{
  "num_hidden_layers": 12,
  "hidden_size": 128,
  "norm_place": "pre",
  "init": "normal",
  "init_std_qkv": 0.0442,
  "init_mimetic": 0.5,
  "beta1": 0.95,
  "weight_decay": 0.063,
  "warmup_steps": 200,
  "schedule": "wsd",
  "max_steps": 5782
}
Each number is 128 + 32 x the weight over its row's rms, rounded and kept within 0 to 255. Layers, rows and columns count from 0. Numbers have three digits each. The size before them is the row's rms in percent of the matrix's.

# layer 9 MLP up, 512x128, rms 0.178, rows 126-232, columns 64-127
098:105160167123097150152173139160204110090076145069148117165115119128101098131142129207160144088173141140153160098038156069122130100082133129093107109129117154147105114110085116137131078143116138
107:086125083088149119102147153120120150129110124104112110129112128105138132058163131133107148149132131136140152154132167080139144152153082161108080139167112172150033107116154081122105105173126131
104:132162091183107049126115134144102146111136129097112182074152184121092115164114182135136171133205115119107100093090101088105127105104103149079150093125157180168100087116141167090106121136139147
102:122131103112117183137171122129146179131107114137129157128194124138127050148086103102134157107161110144152149064146169149112125068143104052135091161075120107071136125183112057116105110183093131
096:116082161120137113134183084137120171180081172094118103176196109028083120117141176167089108097179132185129173108158099168126157096088101104117096131177097106099101149093161120135110145068096139
095:075182112201136156173149108125105190119109114139107228150125122131176122112136148165185105184178097092131092150096163120144157118134145121125144104141190150128095119113097123104165135134110145
106:183096140137082086109168139065058126188113113119148137121110137048123050088137122114106173130159111152072128141082109108141180102106163158154126097082132118147154133118190142116142086129108139
101:097130137091137128151165154095116167096138154108096173106107130074142097105164111087129159094191155174089155131084145148118093074095140108084104144105127155109109113092136192150123141140146144
112:195152181112132122103105137155128164081114116148148101142145121129126103132057159162131149128151163118100192089147109157109094129111135132070088196104081129164144114060139141127139158147083178
111:119101073139134068144172088102137148111141111111135100135079088166140142161152110091112113097143149079103114160136130121180164106114150161116136110138109137115178102154097137127151088126107132
095:103106106121140106112174146132047079090100185146166125172179097126118149143078116193150158075161199098107087142154109123123127160141104170084131151155155087126099147082150121168094123123153164
095:139117054163099138096158111140166150127176113104118150067145121083149152128140108116102154127136151173161163107112105130145109157128121183172143118193134068113099158093171082068184145098160161
097:118149147072039096159115071192153188158086114122172118150080094139151057204187126146101237116147163094152122129158111173149131114139132176150113107162149163108118081161136087154137118090107149
097:127092095114157076178145172148168098132085174105155172137153089092169141129112165123143167106117127132133148175112121143166097094097092150152215165116108113072131178138151095145085085157113165
102:189126157084143118124177154153129110159046169178126147121206092122093136119137128173153134166114159144122108120096127180091167127138117170115110196110146132167137112052107142111153106129128146
097:117162099130142101123072110140164074177098093104135135150156125119163187113096133145092140116109094094156131137143147144071152113124140148112126130165151123139136140132102097123101108234161174
093:084108168163133178177184120106141132085082063112151132148085135179084104091153113101167139130073113158073159132125146136107039132164117134084125115174099149120128144129150091083190066104142185
113:143126151111185104140144153173075152062137187137132151143142073103113151155124174095132142162204099103134140121105083114119104136159101141121092111155136081097089127125136110184095095081101175
109:148143172148153164162103113143071136113137158139130112090150123095083079113083078132136150105128130147165161163173142124087156047134111151168164142122130138127148143144115092115122057136133148
100:130088166099127154096125099133139111092099118107140181154134089093119118091149125155164135122146156071137158182142129166162198133101127108109120130176104131097131137136139135098148130107157144
108:079141184127133104132090123085069152227093165158091174104138110169115117143132152119132147143105134165112141075105124113126123150139101112082120103113093102112108024120122104141110153105121081
090:092106124104075130133103096117084121121094158102111089171134127130144128045074165139079121086140143105166128174166151157077146125140134125112186153079122130144114115096122034144098055144112146
109:118132136173094102139149099166092134104124119099154090152153104130156133101128208101025119155156144097167109127161108151144148133145150116103057150126106085129129126138220125074115098146101131
109:153148060148160077221136186136120144110132116086145121116126157126114086105162125120154183092123171117120115139093068115205124139119149184175128119126094175124122114110114149066135112152113074
101:167078108087066089095156115127071151137132140133131078139121136144093178145173123164129143162172176111101120068104171144129129105049172227164146136166124158132166158094117148117122084092182085
099:093188132095162124079181133113144120184162134095166138163095100097089141141160143145107157103092110090130116125155084103082154146124159066112121119163065135070149148131148151175112127145128132
100:167059141161151123082086109123053114099142198092103160121103100108055120138117108118091126136092107124137116125144070123151111111116131149125186097171140184158122155087141133127190126126080135
097:117136096144086158111160178176087162137131111132107110101169120110147136135166133183089095126128162110123138162162119154109165131176155141143161117114110110074125132179056044136167137117127180
097:126107140160128134097129122174158100079117106132170101148095131094133082095173123104170121147135154165106139129065094108076087143172151162147116109151148129119136134093172080158138069141143203
100:117131114122123144093129083156067117127088136162086138191137078095125169194164154151103124060165093213204145097135137111155205134121146134123152133173164152065121104161123116117102120129140178
104:135094111098096126178108134119151139137106144096177191120133195080122102121122143128151149116104113116109172195133156076164078124204120155125067165109086171130136160120113145134187082131110103
099:185171158178148121164132064102114140131110176177118174114140139075147092144141121121163185161160167110177113089097171154166172132181113148132099137107111106166087166090107128147161102133053131
102:185140087171113139086162118142134164065168148135122137119133158154121136113199118157078168148177090115164168110170073120115084159120124176124093124140149123114137135084175094111115141134117121
104:132138096018069152130100102091083148136146082111091129111150101102136118117104110127065141082116214101098130108092125066150138076162121125145157149132100210100108124133113133136093131132151177
119:052059171093124129167130108156129074132133115136128124133121088082126117042180097074118117151115148188150118115155107135124151080142202091116231138205139148122126132117125110160103093113162157
099:137136099136108155110119147179087092143105153102112138191107171116090127107072113127124193152099186154091141134069065116081166121092149089154183119086142163150128121134149110122132112095096175
101:101141128092146129189116172155139081176147132219124120113119114125138131171048130134118137129148130118107133051117150119163177089120136128143090084111146167149040148175168119105116107108125125
094:135098126131070097130146108169137164128139101134107117176144121083147124135139096109154130137154169133145142104160197156180143147155151094113198124122071079169149123143052110119138146110189113
100:115168119149134123128219102075087190115144068116099162105137108149179152140120131088142188096131139159198139108110150165165156119113128148150067168110099129199139105133113111093109108205127126
089:130110129114117056127136131123124093091080111116147108201103165172154218123150099120095152145153122087144145124100127159111101128111114082165140181068135106095159122139105140067077134099120146
099:131131125090072108062137091145093152150101173151129144132102086145107150160136094116108110133085121229177167099106123127158116147081142120119089113187159138122089127094168129173148126140179134
097:100140113186108124122142041164145082159064154192134138071083099103189077098133150127167092097130188172114113084105106129136131078117143128126176142120152077120128110106117146089145116119076088
095:135075133078148130071113142120180113209149102103205128128148154101137156140141107108120124094125148104145107123113112086083095113165137078115138127139191135191099149077178094187116134063110211
103:163132144154088150159116091131150068121103091144100123078118126072159149156152102116073181125175102092129118163117153125112127167096151170183125094124072158146183112077101075131131126078109136
102:183088064150124109155094095171081116118072174143154105077112080141128112082113125105084083128098161123061145086131137172133114129129141131105100100102145111171163134058073177105177090103092177
105:073093139120119132081088132129078158109121121142182157103163114109117119133119101107109092163123103199086145078041116125072098094100135114119171138141071102087156112118115130147165105172138142
098:134110190180084118131166092095067184191161144165088131126042125146134113119148087134097155146150217155114128118130108115146114110208077162097135098090124101140098118138129154161107110152184105
103:106147154114184099035154179158117156055055143142065106099098140070185187110119149151111148116145132119143100111119096115115128063145195118078160084123135075144078132137100122132144102153065191
118:094132149124084155149144097120081135181154133088108148156096096120109118048124106086138162144153135134194112108116121083125159134114176082128141131194103197093139117135118094121106199119154141
113:120102146133105107151109085197093087154154096132128106105102128105129147122156094153154118120133209072177099089174075142125179147107164083145157140140166140153097092126099160121091146184174079
098:112154118145049168111121122143136154147166119093113043122145096116107138108150140173090179160105114091140142141120123134163147145105124138121151103167178155115144120079234114137128091100145106
097:090128159116159117135170169129107098143097097194145107128142094098140158167099164105128102190107183129103166139082139173191144092104108150112125117104146086147115214147095090083078146131142095
103:099093131147119112151194138116112165107079129084145118130158166166124105076152109129142145040156154129162149117177164161072120113144174165133084093052111169130149134186113138155147125150091103
104:190118134151186116159142103121116160228091144126097142090208134148157161077105123087144175105116134114162164130100123062159163106131147148083115150126094175142095139135113162121150200119107065
105:134153080130087152094078087166099055155120125128136150088164092125178083193102108107128173119145131110116207142153112120135138094127133166171161159159102120090128123094073091153149153140172128
100:116147107161101123152149153139155118124080127106117131116134128138194112127165129113133133136092124152130155113110170086111170113175106116166098133128122142123119161113139152075097119145082073
101:142144120165085148138168143108124167193126082113097105150188158107157133154114104130131139119120071077145175109047133077092099149135104145113102085143104155143129135105114113126144181161148142
103:114136151112076165066139168090115156100145091163105127122178152115113136145146137118159120207065130124137107069136135156118090157101162075143135097118107129110155150066144140094098106150092100
099:116092140164082125109099066090146140076113126118085158128158090136137131087127094135084166181132144100156081143049089100199123124133111128147161127120156082172139194152139118142103071161126168
112:078113146105124094114129122105086155133099092145139190172100129097137083163143083074107180161148186088113119177125179084124091143169117134113176138100166144161123125113111116160105116087156085
092:086134132135113126121139168119099089150057102132142128101128151128142132108146103200150138165124171190106112105113123169161178145118104155094081088165173125174053115134092079160165137110143092
108:119114114075113149102144132179106078101139129122087180117153120110064142118144133125142122144131197135129167185123150156106179096167141161154094130155110142161115111078166104133119146102145045
107:138119174127085172105147082160124164110123109130154120115129063119188164090095165152150135116219123118189170111133098158151107078164148124137094148177085126082153139163174123150179083068162129
099:095140152090129124111171161080127096107130138096130140145123068106125107128147107136060119121115130210164126086139127149159174124111168138131128104130115144037170132099127132154135102118064147
100:053120137115142162123083101053107166136094100107164066106117175101170115174109142134124113115095128180147124174112172136182085135080161179087072137131128077148173148122090094132124103152116109
112:152108134095170114099080150128130111121210092107112139161140095096106055086112169108112134170163097142109104129108168082133134084099143124153104166093125139044091123178154115106112117099130097
102:055095152120124064151125089144091080144136135155121143252164115136142145103127108115131127109122185108100110072153105147087084132108175113117078135094085142121169089163105121068153170135127107
108:115147107111093104188138180127082094117051172143115060132113153126147121191150116077169158111167186089105121074147132146146118149172187132170113126050115094092115142158132122110122085137111122
097:178098139165177088173111159160089133138085113147147103148100114153119151112138137100164109142137129130184224131069127106086173126166154108161127115117168146090127143141088163087135187108144099
104:111158133113133150093110191143126109104146150092104108120152134085146135193139117117132165048117123128129142051125132126102150057112149135123150146129118076116145142093101063079149110168120153
095:107100121169073166076159102165155133158115067149157173187142145186052075102103158078134120211116174163169138164086169114135092164152136182171110142141097104115168150129129094093146169131160127
102:105150178071101094153143142155102152149130128135153151139087149038132103112102065101119134158116135144111141162115171182126125123163081148153220112118145103112132149120146137131119131102155171
098:119062164100114133154053156103097133127123146120132166122176129086123157157077118122152116115167170130115091162128147159105117079130147198112160142155073145109165124088114125074105140112172080
100:082151158136113087113143088146110134105126080124139109133130159041207143120075184151156095106140166140146119181135112093140123149142130081119168123150167166113102129092181170099123176184143154
096:105103114126133136064174108138172070135149123102102170141151139100114132088140099126141136124155086172175115098180133172180130233155118149161120075151146106107129125146131159160135126115125124
105:114110095120090136120191155093130153091130159074176166089178104114158113070156137135129139156108106110098103143141138114143135144134160128138152191139142117142106174124104120059130068066104109
107:131106097113142114099103133120088146124156183108102122187154160124151101091125078179112126105129138156166119154138162146126153096108091167131124103148040114093133123121123127134092184110157097
102:157111162093160061178091072116120122149115141167140133151192204099107116141130148142172159108104149122133134124100100139163104155112128140092152122230152107068140110121143098127095105115121090
094:165125144130099101146128153151088148155138162124111161108118136129183143103085113151093116104127077139098139066088082110171010123147096112073143145172118099096117111147087096139154171144100143
107:115155089149155110145167137153120132072106156140106112151134087093179107123129127059112137166112144133134125104108148092127097121182139112094153153150118102091091130081170191183188051174152151
103:134137157129143159199111076166130120100112107186156091111203079101125116108133161125115110118171125133104145058198131148135142101129141104109099059137094111108138150097156125098091191105109089
103:112162137117147127175092168140139138117120117132140159164070095084182118122137177143112138027097138124159126075116108125164159107106172173150122100182147060103134143136103112069096157155156098
101:107091120147128142074093130116111155103136123105128100116177091121083222091127077135136087125066084149058165156118138077165145070123125153168109140137084128168177116157092197118117127105102198
101:139131150137057110169128177092127177112117172118153133115127094097142059139122206135124158155082147107159108164095122177108153148107134112208110147110096145169121139127154091137128076168159114
096:164076099099153107144132095172131118137117095169116098096073093112145142131130145111114159131100176119117151132140128123136091093118129135125135072161122101107091123073130150118107136160146169
100:120135088118124128108095087085082106103069142075099126115210093115132151092109097125126159146141109125154131172118097152171095079163117188144159143171148091171112175121113050142099088112164134
094:120100127075188097140179107163148144159081094122120093182105118181142125124119137097147101076077110095079096134135075156106136127113145162162149132147167104171098126099128110196142133165136184
109:126115163126135156130141132135131072206107128142140144140121095116165126169137141192181096172187123179129126124129099156190114188180174119134148081151096139091103109146119131132154137081106130
102:103112182076105102118136166125159091142156114107095179102148121138167147088146106137104217139161131088089115092073176119146089135180130074137145163114098122067160125117109083210161100097185106
100:131153081123093080137087160178084091161144123174142161148118131076117144159091159146116107116151125110059123130154119123071160158152168170072165100168110162142110121124165079078125114127178119
093:139102056161204137155089160148127134135104097076214093112084099105093109161074185155137142098112150102143132174084131109183096164160161138081115150097157114102118108129175085131159194116122132
098:177084134099092165106123119166159113082146114116116100076155085118116110106189142142084086147094116097190144138073091086099176141127154108139099137153173102185163139147084117157098141118126142
111:131143159151190149131148145117143141132125136082161129207121131081095108145168185108139144123151145098100095100128068144199063162139122146109052157117120074154120154109129072138159148159083151
096:119161125152121129142129047103137178167174158111120159122144092156155138114101093159110103145147114118070160131110174047161143150142124088088140150127106164116184130048123173080113064108141131
091:117132184087162065117088127136131164071133118084147144085119091173126169107092153136134132140053106154116190114111191077134112102125126151117140146136088072078130128196117095115171120127152138
091:197154160132120191094123102179129129166112098090143087097168114112090169130122136081116116073119133162076132140111080117177104109133134094139182143173069083117086103128121115124173082168113035
101:149116120145142157146064112130115112170085104107180160132187127079136196106140088139134130165138075156092107078129175078092156114110135153154135090125135114157109124130115050148114134152080099
089:124121130173121098168024102120128134143139099088097128160046091091197082135133106123132105104121126141123146097088160158075112148150148132154083100084170138088103099124147124117153095112175175
097:186102169157113138203120123154146095110101154131141132145100153226128121085212160118105153055128104114073134074150197125150160178180123149165143080175165113126135095082105147101128151173099134
092:092100195079155120098145106179131126123130146096161141061159141149135062133097118163171148125118102169196181079111143108166109141110122101159158142136087101101132117151088148081143103102167080
090:102155138111130127121122158128118128085129116110183198139200104119114062151126151158175088124139112115132099176133122161171104135167110104158103072203132120137129146118146126085117190126152135
104:125093111125144132112096108140148154132133112162141140148192097101128188124119142157080143124107121125101088146130202162218133147103131120166152129131127103092091174131169101075162161101076149
098:190168081146116085101102067156090096140128127146117163107088102103076167163116187145087119113162144104125154138101169107101130076168120151084143120132088119157166116098120099087128147098067158
099:098133070073119096124145100203064155126106132080073149136093103115142124170171112130137124062182116112092163104154156128146190098114159150131084116190098198159111145126138123072101156191146110
098:133120119146061125126162089131141170145076167151088115165144057114132154167099173121071084078165130134078164078136114087141078134134162167159145119146111099147116167154173107162163164092171105
098:139094156128146129132085172164064113104057075122133129172101099091170133146126081140128184158109171104134067141143090173109097125128192081078134135140088101157135105140079120123087087182124119
098:099113148094109131121186097078137140152098130136104124124158058122124117110165209058130117153172096142178111128070137162133136109122166122106085123148124158127191121100201117145156124064184115
# layer 9 MLP down (transposed), 512x128, rms 0.179, rows 126-232, columns 64-127
099:086096160165141091146103090151115171105137173145077134131136138155120159112104093136117134144134114112124182142177143164124169155118151118110153071150096105133123110128095100092132136116081142
097:151139146153128124141108171102113164129064145151166120122127119128151161182146092099112143149088106102085094087103128095160121143095161095140172172151145122148180129150163159065121123119117120
109:104179106119113145136136134100118158089157151152098137105116161113092130142145122179173148126116171128152093131196151177056090129169120105156086141131116153157125176141109089109036167153075167
094:073140164145115070151076139161086113121170134146138110118155111200132191097172167185162132041093108122102071110076135071078138135168089128127156151111087164144091168146105117118129155126146111
088:158099072102160100097159127093116136154135148130078154114120202143175180108157126091060161182150154129117160149142214132102098089140071161109140105181147211142156141185151105157153092129057152
091:135125117123090142045093045091134176064157117110126080116117171138137150067142106140121149087117117120097063156142102154141108125159171154107160108120146112107115142130082132079123111116160159
102:071113150114105178122089141066164108126117135126107079112150140061110130114136058156139091129073141068105152182109148174118085120130163102138183156151130152196095177198127143177181134160134135
104:115174167103161176139158094111130133150087156112111122104103147159197157150123083141153081164120127175093052136118148151142157120126136151116107151137104145120172067090139085220169114125195189
113:196105142151126176144142114156046111179132106140178102120095103144100079128132130138101122180081127173116158109179087158124077151152099137137147134129134157120156184174134141161054076128128069
105:177122199131140181151120100116173116089165161116123047081117109187185097126072146168128188142131098180086100091127123149070109139113087079110180118156118128125140130135125099172134183159102104
100:093193074107152171134115160095111075095150125111124158156149144145083125105149144051128108131087096102147094156101184099088127099111147163181154082178031197102136043179129115134144113194102109
098:133093143117117144151152061121129126149136092139173108135164159119082142100131083126132112111105167159092108143160112125088068152136135134136105090161079132132132106083154128112132186178208138
097:124162135145168199058097092117150139089131171143128108123069096113112122066089152147088117140185114198134061167104123079107113156139098108124179105069142124153093171099108083132161113143111112
087:099113140192143158143164112142137141184133152136150160157151194181170131106123120116165111078132150176146111106138194156133108129165080176148132155096159165114159250115122147122120159175106155
101:115139148180149170167148118100087148115146057179202132148088035135150133098085127069138165145127156149128102146117130084164138109146067150160126139132110082080162081104151141115115136165160116
098:107182075043117099111175046158107129089135176144146070100110136140156138114133096044159109141131115117133156150116141113134153136110104138164140119184120121132133109054157155144137086102113091
092:080097144118161093105112130136120166100092155164127153077154076147045130182120107173088163087137177177116097110120091152149134095096088140110132138140143122106145126155103204157147170071119073
109:124150073119194110130135145115055174155150125166098125159122109164158140102152143139119148094169147139117119095158088111135163119128136053128115131175149065105109135166136112106167116087172182
109:144108125134101155118105176116097126124082168121144084078135124158128195089142146158105125177110126133100172112131111119169175089151116118151188086137166171168152025164089078134115096137119115
103:148069126139214094089123084158175092127129111119129101140101146083073122113132150127115161125151080166119084129143157092115123161098159166140099065117165153113105155119121125142131149125098131
110:116103130106132083151112096142117127094146073119155129128115113110097119146087177161169152117069149133187183116091083086078122138183170157115160130089159130167110178136113122178094115184126101
093:099153108128143151143089129187144136188098092171134147111115183161107139086171147096131089177146154139123087085146168077158140158122113108138157170147107136084147164145121181161167080087142092
109:131149108140126114185093098151148118102089091147148125164107109120082156105071102104126077129160124144154131115131207169143128156150176129162075102151128138116111105124070169142143178161149127
105:141132096125104192108161151109113158165134132215088100109052136134172098109108108079077133087162160149101136090090132140132134135147109182110114150158146177108111098128172065085097147092130099
107:094139155104142077185133129166117210117156105128135091081123102109166149081126154124159133117135137174072129127095051088139163133149151126062129198139104165166127169137154061136138122148147091
092:065139126120110120114106138101182121136166104122129156110169136131113164105095139154096102129107154128134108150115084095136161121171104144194176134109121130157074196080155124137124193151155202
099:111134170149094203177141083067086120121138140113173078125132120129143070152137169156164087129128094108084085209164110151146180108109190172139064140145151120117150149127069126100138137208107167
090:097091144049076125116166070065155140111115173191066161119103170133129131135128080113154162097153107130159110141147107105108102152148139081129106119098120109162109072167134082070123118171148139
100:110105158129163150124100198151110021121126138105142164115081107146138134238132181123064091108122132104162189132134130121120145097107142108125163148122127090133100137100099098143128124164162159
086:096115120111101178103066126068170147115126173070176161125097118058136126068172143117075146144095134103091150138129118153133062070105131154090167088121117131175090146147116136111166043159135114
099:117120112158090119213098154179168106161142133120113127139169087136178118142225095142140083038175181101069124081122120105135156101088114156126208179141158132121070119101106141091105142148158143
098:148102197094146162111094110126138126145135122142071101088117137117158143114177094162116123093136116147138105102097097135158134184104149088115127102103166067155155089070151147150077108162168104
101:125158164129139060101158179136113113143082178139173155163086155115146143135144152114146140158110066112144107092090110135191100100137216128154129110123102103162181119095150153081102161045106199
093:162105139184139129136124170125140109135099184134174149119093085143124161126102085182121087119110134115136196164133163182081143122144101168100115120103127099096171175160105077101125089133126197
113:110118141063125116108209120106125121126168066143214085054143152137141148117097175122156125141099168093097135158106133173143161101182149145123114083115118086099151083125151172142129140095131095
097:122113191133155164159104110136125148096168084128134151030137174129092162133128123071142136122123152100078127138072087133146129146125070123117127100126112136115087002148134110178189176121116117
093:165182142103126180145147118159125083086091158121146046153110098174103117165158140125138130090175129161095086112149123149122089172112155185175151116139112145141210111136142155145085107158109193
099:144066061155112126074153127128075104120046150142134118127159122109137182133122100168136072139106113157125151189134111142165147092127203126160120134152104145119165113110169126145074144145116143
104:102076128171167130114140125120116142121169079146125126101136126133125156100091118159116167162155116139095125092121105104126111192136105135128195082118132182154108174069133147115076123084172155
093:137087092179140145181075123107104155114121149096097120097153124149097092131112082102139126108122132160171155135155086175121159099167142193138090084150135138093106127089113119145187146080124116
099:108158125158119124079147116128121121114139069198130132116077119134087112134163051125098153119143158050138128172109118128160145108135147088105151128118124159176109126176142121090087080034151165
106:108141114121135127195113158139137061133095094132097181217186111134127066157151105188127154155137156092129089132125130159118178137121161141128074152111099064146158133123155071111126134092121154
100:115105146110114173094178087151150108160117103133106047113098143145170135101084103104099114103144086148041182166150078121156102119097097119153102132123147172151128132080144063066127087167111110
104:118089095112128174123174100117093146082098123073170131122145122141132140107116102116194186112097151133182104151140074127121050140123245086107142120154126133176137085132117136151123109103121131
100:086116085129107105084143156175184123141175106161100129140138148131098125156085087093092075167118125123143137114104134099091147090073155098098141127150096126130154089185130093184115148095138099
109:119138113133155077129074130175182166159196138128154117095123080125097125069078182157137090113172129148078147180061136065168155151163118145163152144172073136108105131170112115124149111145160161
094:130134154126129127089182114107160100151117154142082155091168137147148114117174180121156124153110088172144112088081124145124129089115113157169194129156101181134113120130090126116149139072142136
092:132081151091127129188153095166114170146133104099166172132163128155127137112163155065142169154024096129090077094107142139132092133134161085080086122162179124134158092141113117141174089121109174
118:092106163103128139110094163124142118147143064151131103111153102149108131122040103079213126210147154074143174144116088158106161148104163109109074166153142105105118094111099047052116100110118171
110:118200118050124163105170114151120130142114131138109172111169101100130102127117127095126109137132135106152119152107106170101126079118134145108168142152085127141176099108178067110092146086198100
104:161128127128120129102149144116145074145140184126200140160118121108122141125137086104128130163171150157071151137141104134108165158114185176146125179143122108104168014097153159106048111137117168
088:129093114118091164152119174054110137097108113141128161149134153171070127133120139103087144169110102153082113106130075124156138111146012123133114134128168173142090198112196098132144062086153086
103:112110140152070115110095121094051192139158172159170116123150063130140157133140126171139144113094118132115183121159128075055136139100082143107145186109140123133130150136126085205229104154113100
103:146136140155100154089160127133098133093075138153158120174046129080168128149097167144187094128119139171135128180175117154136172146145091070139171151136053050123143125106115140059114178067185134
105:119229038117165163134049122148066190151124147157106146082086133129108141120096134104142169127168122121105193101118115174156127167123215123185088122137080146127124075116101120127136160144137126
097:064117134115118095131150112169143136131162138123076071113148135160080133116126107056168191133131123119067160161189108104065137145146094127129179127092128117122162094143113086094112139154095168
106:134142093158122155143059110115112092123088173153124106081201117197147086098117144146146158093118120141102133129163145164089105116126107117083103114131068136063144162169186163107152108118147154
100:102161085193168110087191125158155155065108181037132101113104123119081191122163110155157134105133145103123148187070106117121180087104151142089169157125140130185065153134120075123153078128122137
095:137133100142145143104100152139095064137129104156131144114143113135099175140116159081161147153153144102089085138107117077156117097147018074150158114093126142149164201124146141102111110160143135
113:138143107166156139129091129123109104111164081083146123089127172136136175163159094102146122200102099120143105127129153158146139108154179133075146119167138147111164169109099081103043159144138117
095:125103114098204169152111086121135110163176164104138116155074158143091127124141174085178120124152170107101090112152096092146126079117141125161161150127085118096115100134095165154138155156119163
109:134108082136162089125120156207151167133124132113154110086083078127162077092145134125149161198181119045162132099092123095166086056157138111093079141151171115109169133185104113135114148086116123
103:159141142121097088155095102102093156156148086176103095086080156099132094134114075154144078110172140135202140107140179140104116181100124112120140138110184192185132150193079140126128194153172096
092:111123131135160180116098137114105179138091159121119110121138110061089150098150141151124123198140121106096153102129111095133119122115117114115184118110204105144098164128142162123155140130201061
097:132152112109149114143144063114130083095123178100099132186166097087161131124120139121144169084150077138156146163128168105137138103146136096083072128126116100128072110099107106178055178122123185
111:189085157158198156111144062134115157096115070142053103137182133140155109124117155099114151107190055137142145069133103084127119177094182129144146104062094138107085106129119147116103073176154142
097:133163162085098082111110141158102149126072171117105135136099072189149148094201086164129083100141137090125153121152088143126127107130166126139138163193194104131114121132154137092055092149096122
111:099153164131166137100169116097214126113184078101148141168104124151111128141108165146076148139123125120108178145138134097087149102117057100096108119138068138131083165192147083167130166179109137
090:110155114089163107111109117113121108140122118161095092147107142077050149185166100107145128179117195082159185129094102109118160090112082144123141144121124091161101247159158138079135146096174139
102:138117083094115155157124107195197121114126135099125136138104134166174138153142147132120132105115210172148156146155150151143085161148189122178093090131154164088082107087149115102148137132168092
094:131133151108103084161144177129153162112191084129129150134113111182115153179117137137161168145133114087144188150096101133091112093125132145151079140092143093086182131163043175099110151126136080
096:162169114119145126151168151072169158101131085129127077140150103158119163147108147143099119153118131155140123114097115107112115177086126099133092136099144120130129207193144059130069170124117133
094:121053158162094146112079123111120172116138117127147124160111085097132108123141088062136170142104132119158131139182131156130144179123048115138151142134130124145227068160145117130099058160136204
104:149173178140095123146198181092123114152148083085143077073069123153143127167150104128153129143148118094173094085100157168113143116135202125112144170159140148155156153141095153133165177139181117
099:152137122142098068129080161120115108124103066193115135195097050088105128102143141125124148128147108130102098144132135137135141154172178090134182130089130155178178161161066134161150095114127172
103:178143149128122150117102121102109103143146151133138079090145090120177111129118154132120178118166115152078109171125164158139109128096152149175110113072091040096141193169185140092122094132123087
118:150137138181129156082098151117100130159123235185095084160114176129106127147098199111144111129071132118046093137153135091147135137116118136176102123104087072185074170124163139163176129124153097
097:073124128178065158136103134170121074137177105155159172135109090143122143143204141104130115083123117070170105130149203126109141112112108113136098149132124167150150190144091168122117132145063165
094:104111193118131216090109158074204141124097128130142162162082115093090054110093096121189092203141186118137146219169103204137121120103183165112122110132144132123142149092095097114082137062144130
109:153158138067166097156103189138108097152100137083149123137109107116094144114153149116165095159151147179157144035166182135118098177131126107157145117082098149141116113168155129108141032117118120
110:073084136133158135142147086139171128105164097146096113178141131095105126122111098131102130132190137095116167167095154105148124158094068116145131184080080104181089093147068054087102082091118119
099:136209101152128105146123147135103121139079134115075085144184143140124216092119112152187111000098131145128086155106140119131169135129139139128141091142096183137149174135149164128111176118095115
099:127114153138129116108105093154183172143090137113095133140074108088063182133162131116140175089127132135163157141195136172123038134138152126165122149128116124175160130112120064147101142121117088
095:098088089167124136137096113155083119086160069097114090142102139124126150131143171059096127114158166131103102117109158140173089151110052100120116065174156121194098158147098122182096134100100117
098:101111128147189033100074147070105165141087107104132124096106162146115135092107168112171116152155130128129074116075046133140155113128081157149154074173128141144073112133070149128094167111128087
091:177127175142129119136157091160168131104122123145176123158105124123120175215120125098135112065105170104113140101118156107117149125144039053175077121116116178103115216087123123120074105090080143
082:149118175109118050126143156122143132095164144124152175104178116102206149183095139104081165146154130130135106152079102131195111159139051151109098138136113100174123111094119145100177112114127162
112:153126143164100111130129075132106137172138149151118105156111097110125096127160119127186143105146127120123185127123139097118138167067230089134096127136124115144102132113132092146219120114158132
117:148123177119084140078152079137124104086099159087163142172108109117154122145143201088171128126131088188160126118100138101088107161112126201151091048116109099139085136123063082132146133157170141
086:154103124147115150135059169163138104141076093147146139164122149172120114092175121153093126080128102186170042097074098138174102111105019088138168115136137123137127063116104153139096108145159113
096:121089136092121184112082118148142128124139185165153106117147085204107103152123112069154053175117074137048118155091098117129140110135095208090159101135181169111107122105154103219122122156083111
104:123174158060096152117091116098106120124166145147111131157109056134125107124163152102149090080053156111092177141128080126113147128183124176032096085128159137103108107142111096134122052207077093
108:121103084055121078129120155147201078137153148099142097184139140092135114101077094115132200132111101136140232152123199146126145143101133174080204102160139125107036133164137089119071092108115089
099:130171098149085157145099177169141091145152212161206162125111154194102147122166146133072147133090158085125194135102109110157073100135166151117088140129098114110102176123142081171132070178113084
092:081181085118167133125153100160132137099118173090153117103037131097124127120145068134129095173136113133136124195106086164136120128093151103065206166100127140086149196085165071089111138120092138
093:052132142178086104160182131129145113159115074114135128153137137107174156096167090096148141130056114113143116126141143111197098159178196147134099207142133106157092088114108110118132151132101122
103:158119165081121121067117105145143135178116120115127122079127158081081159176121170136075127152141128106124133189117117215083080091115098109133139139086089087072123128101143185126105127130078131
094:142152097150115151081149140125116151074129124183094145070109095130130116124151153114108112148109087128155168178155105178186087184128131146069123132167118120071175162102142116149156112078104100
098:138194123107077087137124113135139139108119121148165136066068150101099069122098097112122077150079171164111148138142177159187139151158112139163072174086074194116126162081166153115131125114164134
098:089093172138209139215101150167172080096135142172097128063064188125167130139168152118147178085118184151053162129137111177168142091092087110096110184110140169114132107106152124110102176133104118
088:120115150104120133206143112148141155105160157165097146136130137148128168059154193118142115148093101121088154065100124120133113156120167103128180117078143168138136125088208079094224106117087113
104:145095107136128175081099147133074095154161129136065091051154090132133110157174174129132150125124139046118085145132115159091128058072121145167184104134104163137105231112134163133101154097127117
094:133139169112153117143101166177123162144127150147113164066185139121154111154136153116146116160092056156131135176122141142098137183129129168127061170162211172137120106153183083157125121105131090
096:127103096126136169120164150074128116121101130115121087186188192101107115127104100167180118115053116144120139138161121108110091116128108099094162109100110119100168150156099170144155089063109142
095:157153139088163106128105166139143125164121098112176143161119140095149111233151087104079191141115100086112128124137086161073157146110130098104150117171115128138145102156108102140137110157108145
099:082163129143129129168147110071214149117131115103163106127178157122079102138069092142084148170104141115146103155136101092129200082075219144156110120136150188095122076094152152148204056094063137
101:070115134113155105103124109129118163150131167131160127109110190154107151173067104137175132100110101046173152120131113172115121140099114139147109091125095112112157186084131068112080101100186128